Weights of a small transformer language model.
Size: 15 layers, width 128, 2 heads of 64, MLP 256 tanh GELU, vocabulary 4311, 2.58M parameters.
Training: a variant of SOAP for these matrices, 85M tokens, 2595 steps.
Each number is 128 + 32 x the weight over its row's rms, rounded and kept within 0 to 255. Layers, rows and columns count from 0. Numbers have three digits each. The size before them is the row's rms in percent of the matrix's.

# down: layer 9 MLP down (transposed), 256x128, rms 0.117, rows 152-204, columns 0-127
# up: layer 9 MLP up, 256x128, rms 0.135, rows 153-204, columns 0-127
down152 100:155106127100112190203116141110192127119068109141115135133115128113182137141098107120107149109125146118145098117146133186134125102037147134167122166152119104147113126098123121126143169138157131140161120071105111112090159108188132167083121154134137150125242104119106099139140117131152113158189123148127134131086127108132102150000121115100217189099108159146093117152124114138087105133160
up153 093:183070145059114140180152176106123152093127102117108147145112139090101181072143168107099136188135146108131060070078137098118134128171129134121115123068141153140115158179139101089122129104175131175187151177117145079131129083081115119137131190120117200143126139113090142173112146108126173150161066121175077173138085144136116149136142154100163142161138121197165131132073132174155122098090
down153 096:172152123118100115097168156137102129180097107144173131115105117107111150130082120138048084186158117123063074096169110106200106142080143168089110116070073141161157119160058144137141124133076164104167196149158107084142130081128109127158145161101116144188103128143147078159105098151131175099137096112103161097127122094156141138148093217124150152124178083111125108086159104124113086121155
up154 108:100150121114109102133128176177124112118184115142163174115120147103153155084103133090096118076119133166097069141176161076141130126137098184072136103170102087074142187076139082104162146133158175094087105132136143096129146113122094107137118168091185102068131170088079134149120124137055142167118159120177131151084135169124115156132169112189155175171147102119128152153102104117177089203160
down154 115:081141111143174092116125162121153141083145139077123127119173137154064187121071181132149213076118110097143189151094144125139157102137173112154125205102135116073147124137127136150173057159072134102155108158133099113099128170128152127093112065140180103117142118180107136125113086164163129086150129128192158168149176115127133163110094193106139097123075152162153111165133104092119117090169
up155 110:183114141100146146126140138164115100123092141094127128193142093107154108097147132105137182129189142109109118107100099152095179073122118081191183123066201135153150128188134154121135060142125143104053145132119188117118037188160142132082136110112145155131110198155090074179086101105131135112143157135116125117147160126130133082073131090118161148140148093143146169137088122154161144188144
down155 120:187104131118142160195094130085098181138189131162160078144108131105145136152147077138209158113149130089143094089106151099132139060200123106151142069132130153151128108126162134138129082176150208128131110119101097134142144120111145129134141108142129114103094107135103138099154117162119109146149140145148175189085155135131131136094101068201128135113181136040155177175082137173087123189113
up156 098:174105138135093151132122115120119069128190190106103113126143120081154122140144168179209146182073134112111113155153177132132114133119141188117128070122062162103110143119130124185123138109152160134111149055125158171116161093142065103117137068107109128101102127123164189120085121112101202126114170171147118156089159131077130139128138165139171173153171200132139091148159082137064144137151
down156 092:107142175097192136061088131089124118109137126154119125143126137095143131135122083096114184091146160142134142089124185119122172100091105099102094145161034152066089149183161133106114145171140128102109107126135159102099132036109150107183160104161075111114163178115060153127144103099173112111118145087095162096129146154125116180084144097088154096127114141146104106118185143202160150153082
up157 097:158065059125098149153112100185107109112155143081124124129040097126161126121171143144131142081150096242169121118141147111141117149179106161169150124128114103146109100143173150120107141191151111095124154104087177154110173081142118153119137138111055091167090157141089168086144126148100128107164142094135124145115074173129143102093157191096089143150111155144064182135113133109113146180141
down157 089:111159145125068164148127116100094126119148052119127100057151131115127105126100152109145154118138101093083123137099143132142144179102114162176107103159038097101096100124075125082170129163134123173130127128206166157150173095090091110106048174099092108147140144152145146222108150136132122133178099127064154121160131152183175115097110173135186098136134173127088088115117176144137127129138
up158 092:158107195134125123097169165191158135114138112107156091085182134060066164152087118177171069126164119128133120137141149129143110088117157133109165125135119116149072120125091113138113151092151110082180184114170096191182107111148149084138099119143127159105089104096193141114104167129086122086170130142041174120178142134138119161118146192167129161122127119117149142158084144205107106110171
down158 087:075122056082100160095144131162061044133124124100148145137133159054127068111128179127098106149128097165145069138089137142126122169049151133155134157144132135127070090129084178123096083147117150137119110120156085176193127182155137160056110123125154118134145138137137107155108111147189095132103148142116103122162150169153125143077169063084110136078127165098141103094171161127089123118109
up159 112:134131193150131100095123192087113079092120145156134165130096099232142123075143155154144114055101109130098111169116137105153104104131104080102128146116106121110139214141157140074079135165160144125106147094086107179178130145110145159126157109145129180138183091099147170132101123200090103126173114125149085140102085159119103109156130181168103198109128118124135124119126171138177066088119
down159 117:114176137090120070116104156141156203100147137085104141107115052142150155137053149119158143116133170114099148111129149084105146126151152169123107110111108109155119117132072152126098071112114091140148066148113131148141095148118122095148137151111132173102206118124108111090134056106159086103147119114123115155140135140127149073125162148161055022110177119141136180159065117117057109154072
up160 100:108185170125114161126158124118113181111147158150100161114102142135097102215070124060153129115060076188098094193106123108154116042175149114148165153092136142145122151142088113116127100054085118108091140135141144163102120118101178111135144184160113159097108146156147139084139124094108137147143108156160189111053165130157119115099136145164095158166110087130108122210142135128114124099169
down160 107:164054093126083106135096097177121163146134082148095168129124071139101143140128126068082113167141152155173134153131171127167098138155141100065088120082122107181165122094139093164154138115099141148043152139156124103113093095122157160126146106151097102114181114100097162150087115153125144122125116126096127183069140177133086167125119115099080079156150164178126091177165167159211094083109
up161 098:111159159142127099060206139112168103049097121086125134185086158114115154112081060189127100074205137112118115147198144148107137116139091123157071120119120128128115088130166098145130129128159224154135163133116161101165144122143149119131128098135127141166109111167142137139107156191114127117056180125107095119163021097124108140126122132157104113154138154087162134118166130093130093119121
down161 102:147132125143126107107168176082159148127167140105106145172137165062088163168135155111145087110085119134126148045064128171152157134148159107098124114107118103150170142108184125147109136126157112135166186051192131104131105121158135114100118166130092066110156097178150187149095078114114113148132159077127166185105106121156176148094141126118082182163136076165100135120156111093054077140154
up162 103:097125176177115084135108131157156097169132089097100194126127099122153148109073187093123113147084120108106161106117100125116176105181096099140099057092169116136091154174103136077197111161110124098179155126155170165126115138122110169154131166161113128124141132140083024068136123131120162128126098126101107137160122151166142092138174156131143119196128155124137163097045118138122174082071
down162 117:194121204080141155119097156125131122089122156066159080122165176149148096123128099140164148092142138159101100126189140167126153128188102121114113087121147144112137131174094072159133085148137125080104063119123124164069104113105143125139115168107122084142127125063165141160125081120117091066152071160132038123174164118083134109181131096101166138097124111138096123054085136127100154169144
up163 110:105130090188134123117148163107069109108116184127118211156176147139191156139116165103164111077136186121131116100169211110121095066130124100164137129123131112094122115106183119131149132159143093179088064108127094058114097112081176117150178107151067090052094119139139099115071138154098145143165098155157159148170151132163157096103116111127130101109136131106155057159118121135113126096129
down163 109:105050158132111139136109127145115168103100166152101140145111124174100091202095144123122114142108129110176164058100154130078113082073147107141125127140107076100174114119147118188140092141134092137129148111131100128133217089074146138117120152079191097128153135138085085112136155097073221162150119070136136121160128095172143131157113113167156112176075172159096126155104171125065119153147
up164 097:079133115167132122161102093099140136106179095083119139158127118163129037145119162142146112124124088138084102103045153120155147134147128123131110192139154094119123144151163089146186166084165142150107183153062148139093145114090095139167128091171098193161102136142146113140151082157083106176157069136165138099134137085122114118171127134173168129190101152177102154124164093217131108143167
down164 112:172156194134079117166093080120130097171115149159136093144128113145111096099090051091116147112149108125091123113129131203118164143121122150130145145127165122092107147111187096124081135139157175114139131172175107147098153160098109121125161109102167083135141135112076141138162183102072176122100159153153143137128188093107108107062149156183180175130077149174133121123026144140149194146100
up165 099:120145118150105125142066094133141130119147111055127117139157108143117111116181128137156038073142105105161115136094095140146134124109106150076129128112147080155109126104163115074135136134177198074188119124118120139131057172161143149068076050132172217101136148124102097111099108161125152139169151158128122124099126137118143164151115082110169136137180120125132145076134010131130129147147
down165 104:103124172091138189141088135093107156086139164158096088151136155148132110150073145149144101094154098121196133076141109127087062161116123136135170155188094118161209129108125140109118158140115145160138077138128113168145087157056166193134133062173139135105095120186111118102099101109076113143148104134145109128120125048137091120142132159160186155089104116150116094086102146131200071148106
up166 097:118157157149069105142083141116149100123131079115145078177132122137108075083070127089119077108097135171077114155148088096128121076129136115126113170065088093090154081131099088186136176094140144050110165107110160150123112162185144168160139134088158122123106153118065132212146125138099182133153179116164056135090172138129123105126162151131168136148134145086067145129138117104141090104164
down166 097:087107124087103153153104117172116105156148112119192113110105169118169083094122097045115039142131129124112166174133157163142108145098087145114107161134127117139067120125140199118121160104139189173121088158111100111128090071119121101157113142153141126132089098167183152136127141113108167070189099127141182123131099132146107068141146186170190121142117134135065141182128049136171105145148
up167 104:186101178093086095172166087144120119117135117095117126152130160159122128116108136161128103144162157048144149086136127191175137097083071117132175163131128079122121131155141077132129133120070112129120189138115190101119108198130141087119133149104130172198136146157116067138136136130098116175115132120128128150071140046108145151160148117069148099087183155111149131125101143150073129187046
down167 103:132109140083106075159175076162145117138103082149156146081111128075093153143137178080187142160172174106088138091071075105095123125162120144102129156145128098105134123079118128119107151106149144167112197119076199089090096173050146168122097148093130213170132076120168132099110124127144121104183082116169128099093168147089163098087167103148152098114174152161120157140144127134127122130126
up168 103:134119121126127142130164134155132172105135136085096121117084099080110149167095159096119143099186139143136150221085079104129139099106166129186168068161194127056110111156076155150150104098194131135120110129113137147139128108139181116110175118100133129117121181082119132076143180129187102137090108104076109105076076098134097177117124147119185113170097161133107122217147123142084126111176
down168 105:142118134094142064151207112090132172109077114175121073132142114125112143141130154138120127110123108125120107092085129134180106118104113128101129100099152158164092119132095208192159060143166178138136121158129068142127090127151131053136162148159091148120131089099135097207093112134168080088108155041107058129115123162145085113162186145133124111091162116132186112150078097099127136107126
up169 104:064175133106125113133132131151144108094146130176147130174123174142120102116112146079068107185118124120076128163063170117118130095141113093112105140101180148160126069037141099141133050176155116146073203149176149106115116107094145097119101106161155114103139123082147156123105168169115085061132137056116079137101122113134169129129137085151082161154182143134154134137147126136080154145066
down169 100:144151108119154139152175094101143146132123124095100078155176128130101148143162164112161182102168124079159167110116086124103163092021158102130126171127173121130173231124140152158165144099086138181120118140127137098110110093123134110091114105158113022051231112125146148136117130138153142113165133159142134134141169169130113196125109155124110108139101129120123158162141140149152087102158
up170 100:130110126105141117129155069055143109106128118105140089115173132094130055157094086130082140118102113102138089152141153129168168127108073141078116165149136110092166136177131129086116116060131123126131195066094162130092211113097153155114139129204132086134125133139101071140094087162186148156101113136097172110111122124073155107153155178127109150092190141111126180112107114203087143089143
down170 099:110107152118184124108155128157150138132055083114112093081141123094165173143071105177054144131135086163146136144157134140133193142133158116132069153129096162130115113110068125157090080094153086139096146135090151120143134147098112098144139083118101131152147201147113062117172108102143214167152158122103143098140128202117106088200120155129107179142099091056133166137091162092159121134145
up171 099:166126088112069158083217175173131066111122148063168107100146179143093109156133152173105134093139167144134096126159141129112112134127110127168168152136140155147141075142114126136069150165145160108184116102107129084220091128124161160122127086088074178092135111106102118097125117153108103086142178129172184125172133137128098146119155156120153170084134099141077103143180150115178121057112
down171 086:113067196207146158131099149154120093093120156158121124124131147108147120116103048123132175167088098101129146129081076127169119128127091165172109174140143176156026093128143074146144113147122140202103133207187145111187103133124173114122091107118177099095123166171114172129163112110130130067124112119148082126119148160115112129122148085114136119123128165101135116077167127134146164063130
up172 098:129157062133096125124149137077199152121149199158161155114129146129127151160113108161144124166174091094159110116127069111173126097086147054105160126042131054182116101128103122079149088141134168102047130112159117116097135132093195142141197139158131100156181093135146095135115172127090143144165094147120173107093093152149081186100142099149123160134138150105131125137091130082114138110155
down172 091:184128160071109183166126143142127146124133101140086147101126091128073130121137111101133107149092158194155116136201170129097120097000138167102133174106142109155136167113147125105112136123131126139133103094148132148164114098093121083072080139080162099091255134151110130161159118091136138100133108108120105115136114119104127126032116144151116127132064141155091109106124131150121142154124
up173 103:119144095085158089089117099131147090105064119112084168067173097100104149170175123168160117122201132206081133121151159172144131204131127155170096083100129117132076153112085127123130137148136201118066127111101096140097135182111153139103193125170159076087152074146095102125130136159144116092124076146143119106110115116081156097112118103090151150172097091123117173118175124177130153120091
down173 093:079109161157168157153102192113176155136182155154149117129164136117123135108119163115099165127103175095087165199113117142162137116083125144176132129127167133145172048126119148135112113126091108097145134106135157121149121110099105180123193139124176136186203138097103110167113127150149205120110150134127143178154099134143219132074084137060156106086192136197158111120146104109154136147150
up174 097:146115079097135113111117155137146142102137084137125101096087071122163105175194130070172148097118104061125131161099124144084087160178087158137116071138176159211159148085147143155182164168129163142139166161119123115096126136115102102084161148063146087122130101130101125065129154124100205089133123144144110091107092137093145157099160147058082169138116090138078143179141090106120092130150
down174 083:105166158117095067107117154140102122101127103134106140098165102131184128136148106108131142079154108078121155068180142147109103195138113102151094102109108080110119095092105142092191095145113113145107143120091189121133070162154083113107120129099100107148114122147151047165099162107117076140123064129143161144097041123098122149153131120077163182145118051126124107082058136133084097063140
up175 106:216093130118115112106145114117171123121151168123122116101147141132130200144234164112088092099098100116110093185126130143097120130119121093134129141091129139120111138140111139088124121090109206117097199108092159190149099132110151154153170091121105175153144080135014123123140093151110083129082098109116076123156071114156109093147131097165192150144114132135129162153110158140085139076108
down175 116:076162077107154152088089136092139113122098175119159127173141123113142168129147215146138161146129076062074163138077131067057150078136128130134130087167161173118131141128114165156101180113120074121112130128121158169127130135149154113063106146099160100133079121113090141112121102161069145141139104155144114104134091076034154105152084111114153150171132159157122123078139170157128175155068
up176 101:160129188096078148114108094135133113102195045157147174132125154155091120113149175155132154147164117110081106073166187128103162151161178177153165153166187113137141085143175142112152174129157189103140169087103086096142067145118122117090156166163113092125108140125074090114103176121065144115100111110134089143176119144109116119067113158163117115092100114125095178123108102084187106127106
down176 108:171159111151082187128092179139137136080154154135172097127101111158138105080097182183124133124185087108116085082136090171112166090144172164106142106205174120103187095115097123156105206140135113089089111151080086181120120142101108158143142115112159047164142129116135131150174062136125112123138134088147152122170121181157143133071102142147107119173151176092133156174116135084135127156147
up177 101:097103078147147123120107109084098085116167111067183106113078109106121149108129113111148158114171120139159134142089112104175160112095136066217144160115193122110164104102096128139134149184116121127075150131121156125132168126145091159181154121135134108175137155082168046118179187133128132104080126131145127170108090161122154115081151173068133083104154088163172187117096160166054130125130
down177 102:108189142206120126134116056086109161125111119150117174088103146185137125089137107100130118159079099111151172107138122116154134195194164133167153179150118107162080137098195111062109109169144121161148070122164097159171116077180173137078090136092112151137133102200158133149135125123129109139133129135140103122216171160182117139175121104090127126124108083087113085110143146109161141133154
up178 098:128075107142161179122153140144094123137135105102066149047094111118134118109126148071159100116137120109159144168106136129053145116097191119064147121069126109182166116180148175144123106117129097093174159172137086097148154132135074109187147144172127107092090069112134145151082161143160147133120110135181131099138137105130168128167141207107173124113131078132163122114147164143102190068192
down178 097:114192151118140135138084142172106149170169118134118104127129160138129132142098171119164117141134063044083088098110104087085195160129127100113160109161144091136127153199159160124137196176179131141097124119149127108078143150134116196110104118155086116104093104210133100202065157155143151104165116132122127092146137179070149140150162159090173133076121131149136162153062136133131109142103
up179 102:158081118153077178148136092160084103154171049120115089103127137122128138149097124066140167101145140145124110129104137154143159105090151086147194153064207156155102112148098173185160141144120136127145121121081159106120132111174113129099117086093136136114121103082131121098127148103094101153072153133149113189114104059134126156145055156130149198077164148198131171061137137154114158101099
down179 102:125100109129110098168102112114096157124102163135139122097145192161136101160118143107104139134127108144084160098102106124137131128119159115219135092069105144133108094175173095181093081094126051154171174144113132162165080149169145159179124195114144117183127104122194138160129128137100155168148111092161181127123123147221137166137087128112124177180105148161131186129136103120073077174142
up180 101:146167149093159114156155117089075083109131141153130135126175105155091126094100109134106081106096114155085113161193162101142149136112081172093174140140155124109155145173075163125103168180110130166092123144117093120099145131109168092030119134148136176083138203091072181177115146111171147179162117115123120124075171066166094103141081145102101153123105093096135168156124102122156179113165
down180 110:155100128136084165093102183131048092166136163146077070160152099084115130124112127159107086046133117195124177186114124128182110164111070180116143128121146159124091113150123131129101092118093135095140150137120115073181143160152152107144122115127094122086067065073125096133102113114098107128181170099139156100148132128142090113105078140106123107142065149136170146073089139100129140156205
up181 093:135157177159126105153115141131092106104126120071116117141091037097162149196120189156103105124098094119138108139193124136146124105135109152131149132157188133135127126162162075166140111105121168142181089099070146151118164097078149106137117135155090108084092150138101100120139083165110107202056115084122101175147152129157150183131165186132095173153142150063156142113142116132064179113183
down181 102:080173094170135168125100098150157060126178129092145193085172142099134125147087161130118114107184136158135135123138156141139134150146173156143143115096142125110118095153126092176067093123172180103157091122137149182133101072152148086166126123172189111183133169054085143131112096154131111070119136118154120057085102165146181079174124138149145119100109195132124118114089155153150194150111
up182 086:158106203140167109171162076187137108091090134127095151080157100136100103120171120133149134118121181124098089115067149134101126190071174168083169142140149175124099144128165126100105161149125169139151144085072145090175155122145103081144116160091124158162104167102067130061103109174090157135192190074102108169143119107170100127113140185098124125078157087115142140136102148161137124109115
down182 080:118142086149067100116202063157128121105161134162133152110158095083138112049073157152126135137057122138169065140136095122157060133087126145131111134086117105164137120094092109083163132095132105121063134111193148102100098094163123168074148123131096082115045159101090130098121118122108145135094161104100104118099123123085157133072121133116119147109157155080113149152208104100095180138143
up183 105:172117076090131128111112098100134081088062141126134095166104134137160187135147146170149176139145120154147092089146192152105141175157060145188153111091128086070121148121070162103115114191156141134100137157173176142093072150166134138153107163107108178112111118062114123084083115075148144139110154127097173090157097120086116127094098171175136156111170198126147112141162107169173113151132
down183 094:142111129108103086143087127124165166103144108081058099149168136065124125131140129110127104185077120135073131129111170080137150141143110094080075069122098101090131173103127115109159121136095166169112128146130134097111083113185086145111159078219107147148091073106105104141125152139188137094047196144129080153144089108148137110113117162165091107102101118043113108143186116123137151104127
up184 108:127153111129096096188177119134115131111137127107132156133171089117161152136118087137133099129121126127145111146155122179118157128171118133136198170092134091142150184174126144127183061114161164108044113157182128119121122196096146108139067158195130118125150132138171160143093058157103194119131189180086094086088083153107118135158071176153116114166103131146169169125151144206140129114132
down184 104:128167107165112123153073134091184147084151091127186168124116116142080133135190139106164144142113118138189224100131155099100096069179117128130122089120107139151131114138157157101117112160121122178123084113176153145193119178101142185154109114139098071118140091175117127099149108154115115053195143166154136116149105166112152129079148119110133137126128128071133077108097063071086121077099
up185 102:067097090161123165110129118090133123118093147091127134224086123130091117072141170148089156184086126116161131122149162134137145121139085109104090097094156064141129081154149156077116172181147157080087141156167160120134114110073145118149092115119163146080199174176152121192121135169104161116177178144079090108121127088134120190141115153120188144123130133131118170133106210148123133119132
down185 099:169106086137109123161117140118097140139156111157153076139100106148105163159199095133150102135115112134138151062189178084138101142122085124132123111128109144105079138115143117117121194153132106162126088107155131177165117081122171148128069106101104109113114200144146165131089091114159121133160135119079112127120080163102128169143188172085121145072082146084107149070065097206085100060072
up186 100:134094050099141165120159147135129058107110119128156147143130133172146148181152137175101123131185137118101119105148146127143141175110087102082106158124078138141115136069141168103080128201140078159119208123059150158119119107130137132124160151095119128097048143110167123134165144148212143095166108054118074148147098137167119131107144162102102181086143185121147152132086102077119080122125
down186 109:129129134121178133120114061137152137121148166107121177127057138097133153120130144122093098083150162174117127151137170184132113117148150161137100079195105038121133141184096120087151155127163104126106163139151139079107122082154107177096108145073122079120152082087148084164175136098187097110107061117168152163104118115170135064042175087118092102132168124095130137141113148106124161087117
up187 087:137147084123164136154121134114164109130133120112078090110139069111112101071092092157130106138132068115127130101139174120128140144118122159096143093092194112111083088086150146074159089137120141084120132078183137099133119119098175092108114095089085094090143185085113186061149160130133135123140158109159187065185173114147086153105102190078149112069138183171103086151154128103144124109068
down187 079:075127171080081096126099104142128100132183123166170107122123121134150154084112135128160137123120131132114181149128057132110142165142184088123150148181125167159118144107068114186139163131093167135116150162155124090096143125139092187137128097174133194137053178178156091103103179112103110176113131103150161155114099104213144118140147160100132142153127131139164156126243106153125154150082
up188 106:148133133151107118129145167117115124160098143122148153079181099141174126157085175161140132162221091143119169090111144135084140136087121124127137110045137167085147117104047178154163128132106108091095147114091119117143190112069179059175196115147109142121093152102128155106112160124125115108126149119062140180097141128168105132096071169164082124153117119086128155162087094118104104108193
down188 105:063127124147145121097112150097066163147096114161112125148147119181095164151066169167194136117149139105088130087207111129119131118120187200149096180134136110145159125124135154122078137107155147160176061110166123123123102146138141162141111145073121127142141158109116084173104149178103147129106152115151150083088133094104073152085087146160185129140235094123165109153115129143175176158111
up189 109:112126162119161175200103151114139165095149222123124117079124113104107123140099110116101080138126131175164106140173084102083141096077162100135133147142130104194166122132087137135137113120130078149103149071107148091139084112149087081132149139158082147131112155080143081069099171093128115078113098148113115099045075123096150131167103136121074128091115070151199183145116133156145109178159
down189 105:125111113122100133210107113103149119115148151057143121150125146101147178145120127134084128095151175128161076128140161182090124089121079161163132096142132108102150162179157106097129137133119077191122118106130129070139167154190091099131090169158138134078135189117195191087127068109127140154109071125071115143091168154167143122184175158139099138162134100153139170128112094090079122088185
up190 110:149124151145126117097093151152097103094106147161124176153153124164120135128118134093106165107092105089161156117097090076125117128115151109070087119142133121183128118143080169128114140158195157109058135083148207154135134161191148121159148154056211150097117159163054114134146122086110141171092175168117116079129136132137120139058150098086100144118171117149148138118118118174085078138207
down190 094:099135070127061131126099062114128091097177141137098110134106136130103164154103138150132103160105127117103104135106163103146125104134152120137089178122127121145146184124177144088192098063152143133101142135147108119131070108184103111120182108203180159124121124167132108115143111155187091104146158156154161112155141121127086081109202112153031115079088149153154178078208091115134138091131
up191 103:091137119109149114159179122132050121146152134117126128118177120124146139106135094134097137138164104107098111122068075133123163108169114156149152115124124171216143117118143112078154038141093188163115190113138107116103111091075123086161162134153221156142127095146124122153148167170155112161110082136159124134176118148128094157157142157069119113160111153199100172113139113153146031136166
down191 108:182146139122091094132145128152146104190148134129175132086082133123221150107112134118150120157104096170108129145136134146104160045075126143175158171099128131168137154119113115155125163122135044185122159166111155143158100125117102174108138079140124119132165112067109121129137182051149099108110147101151164106148112082192172110144083172114052110166132172151115076117119147200116108112131
up192 098:189094096166133128161115117150128124130163153104120182106114077108153146098147178121145106136139115155157095152119089124137137131172105092153168121090056111142075102219086103106091122157119192172106146107159116158156121129137202199168129162100186180132118186119079088090154131161140103154118120109089120145133100108090059150144181143091116167147187137195152120097128084129115112122108
down192 091:174209169155102186138119123121144121113115099223129121082110132100140141168097105150115083145149130179116163118182157156094124087127119164130129134120167132139146128182157146111174124121166117130083110116159074132204131174076135121140096147113105147117028090104142205170191119146119131114134164163082161098122110145177137174120137097093075132138188148146133104149109163117117108106172
up193 099:106092135141090125176192144134140152177177124126131209177106146076131146101125107115138113099123113139164132113071121133169134078153123136119119139177122185134161160177092123149085099146095142114166163097085206060087088106116154133119182117168072144114148095092085160166136089173153136132136167095133120108105169174062132095122057121178115078183163113091175140121108130134141110138125
down193 107:127082132155111081194092159136102134105109094155146182136177098112108117168130103128135159162168129073095092131137128099157158121096095125077107083153095166112182166131144115133074133136133135164129187135087100075092149101093115046140124127136120165158113101088138130151125147135109069079169212076192129162104131177144123108129164107084184144099164105140143108114053092130164097110170
up194 103:100169125061133090085071142140101103129118135121088117085107163130075137142148131104184096139156104152078180107176115110198130072165165086169116148105166123079158175146141134139110137130119100078131118134142200054175117104135077105129107116143152150152119150143104164129124142170095093136159063187158171130076101086129135061146163102085156103151120115143155177193149133140105109147089
down194 105:144186103151132067141147102083148179168170122100075084125154131129093143136142128128076110086088175118132153131150152122149087205152179082083109130196072079149167126149162148103143119164108071160134134134136130121107098104126110146174137095130077136158124139113139080093107106163129218153136130158112159127142153080086188136124197080116127137131157156145149129160086160081107192094096
up195 094:130196160165086073088126159135146052092169132136128137154089131126133187168106096123089117129147131146113109124118106089032148114101160178155128164158151157192180105116072123130151183090196146120127107164128143109098151161165163074147101140157089108096098139134082068158128140158120096122146074163095144157126163153167117152078182094147130108070190139145122110107134152167125146124126
down195 089:118118063163140127150172188097137052077136116109115118106113187098084083179073111083111089104132096078142157164126120185102119102136154132125123160134088137037165160118086115139100088172131142137157121179119151153097128142195089156165182108149151165122104165065150098144163101149146110134105141180140106143114108138135119132063116095203106119174149161146149163100116174165137148130106
up196 104:140119142140141074180161117061096098111088147155101136175139169162120175099084113087132134180105123155116131168150124145179136180138141134140085132117178101095137147133119166089162114155128178053143117064140064182127158148169141104115201153124099165064081133130104117119089119132121122151150100096107178115125051120142090186145165141176173149133070118149083146070099107136109137160118
down196 108:130140088099086145164125088064126093091125116139130046138082170151094124130122130079072143104141088170134122113127180116143144076195139094135142118110143123143122141146122142177149116097101093105120049114109096113093159171155118151160071152179169069184125177097168120171112146133111112138165103103125180105152112069125113102123117102195103067167076174135157171095118093143141074119103
up197 095:139164115136093142104152134142151134103139103082176169133102165182155128148113178097133087072131151115143147144096206162094045139146085134105114168124167170168142100034112119070128112184117095115073200135140089189169124117134107082111091104125096105166114128099113095122135153117096182125115151070101110151095103117156090163112120189155121126126105108160158148144156132070090173096113
down197 087:110130118141160171113151174144122124098110166082138073112170148082049133144155148146093115158098153172145043108104119102181133157131159112193088156155101150198115110166140098144152066104113185136150116157135062179188132126137148101179081197170106072149119101084132124141086120124146149115121174103124120141132120159088123120145116175134166132143175149172127090120120193152172127131163
up198 105:053103201081141122114158130086095120106110106176106128187163150130135093095148194083119143168161116100121171126148168084143131083191106157142103118116122101101086101143102148126162155133183139143120083112127120085096059090145101098118140073152097144146149128100088139129174190134164148116132152078109142164173129143110121154127089179154131150127181139063122189120105135134106144205061
down198 097:114136196128080133137125105119174158117120153120096133162140154115167179114127204145176192090171118149164190145133150109129144146171151097081128118114115130139129132103098132094135149090141085189126084154079142102106142182107157139123135100107133171164176115110094120156074097109164108124066134149152103157112087178111095209123093123090183113128106129160186116125170074159115046095178
up199 102:137139128122163077098180126203139184083101141029077119095210116069153177118115075152156090168117185129148147127143139178144138129122068150112199126122160107132167128145176061094130113119091111112100080137098080096135108137142130125134117100135128101108138143169136071139126155130126156163156122171156191167130133083087126118148115190101113118195145108108103148146144142120149084150124
down199 087:121140128159176142098150148099085123091139169176197123132131168067093092167147155165117136099050163131082156126101125155052142113138103105158110127151160147111120128129070131161156169129097128115132103209175165115107082114089204145165199147120135131191155110105110127113110113091144100137099100111065135104183099135084134124103162136137132128114150104116186067132180067140100162117111
up200 092:125115083146153160088090175159147101089158116097112134176108103157198076152117130115107114083141081080054151055152161144079167129139115089102112153107183185089143096080084072090132101123136137114139112138155060119120126096135137090134112171083097150109117127095152103108174151161067112138100153092155150116102170166105132076120129144188102123139143125181102154141183105105178147138073
down200 084:141148118169139088043098178137109118132144111112198098101195095081133099064142064120100117118127136126101094111119111168127105113071092168176102165101121151181158097116105122152149196115108200137158125128147148158109151108133056116153158095152119072117145162128129131107083119133090110078125154097161087117134146098149188131140138113107178057120114149173092180146078133097126174163150
up201 099:172131153110171157136171124175122110163087108096152127107128084113120121055179148131119159135113100105089137081157100107083187144118135122155113136109159133169095155095162128163153127122106088132143158107146107140130180101122060068060143100090079173083110083097138113113083164177164127120134154201133074215075071134122125137147148130130137099177123109159112119187076082133160092139149
down201 096:135113132139101104089132111126084152100144107147155173089132126135102155052096087156089120217105117129079116096145144162158110139063154132078143139092108137105087080069131161093148114159118132180155161093154154083124161110163105166105163099125134136168099121180127085196098170136162074140118098134129173168166090112121152111125167092056106158152130106118140091126069112096146042162117
up202 098:145155121140129120094119117157156151087102110158132168128119132113127132135157163162165121059131079095103095124128220101135076127218069154128170092134166136071131133174147147104175051184090088161108094118171173131092125071151140071106118109077147122105131121100114111094132161137105123162118127149120105100168145140114129111017095142200124160186132131127144100104144123145125102116152
down202 083:136049112107148142131126110140132070144176127135144101150156146172140124138096092119100048136089111128096107176125101216087143109147180110129055119158134124113148160117143113128113141123089086128149171193066073126134149077126105174122127101178091156150123097145127126158115116122138092103080161099157146174161125105193139131090040162089080129077118152086141115087156154150132159185122
up203 110:143100104124092149150146164165123159125169195117142151176164115172114131133110139144139095135144145091150117106141120105093092125201084162104177171129117137122059141144135041082111085126141151165081139156171121132089115161130104140078110170158086117094065135099097128175154180162127175139124155139083119080088141129150129121117143110110083083128102127180158135135153170227069076147168
down203 125:090137136164123134125173136115147177117075110098139117145153098242122099146117099156153129077183171117109108124181144072103138115118127109090133116085115173125105146146173130128076091103139091145136082149150122108149101164192127076138134120108095169165177151075146172101117034116128124140074105133145157120137114157187150161165120162154106144082125103060121186071121177098155126147146
up204 092:126105098089106120127116144162127112148149203160116148117140101176091125097135158112152181153120139144184101074110098126131118090133093087055132142145180109155108115147109055126130102152165085136075153072145174174114133101153129121103137171132152127165087093114053154119064097128129219071108158116153148097107082123137116143125149151116192095130125172048087109129082167128181123145131
down204 086:142153151094172084085133126128171097168079081123180168101108104133107096188114119148102081164121138101135128168178154089152122153065146130138158109091111103127121116102089133124094086128111180193187117125092136061092138078142125191137155143104137109147129105139153100133127121134129106134121097163106103135077062074147157103109100114178233133147100120104122103119083173114056093140182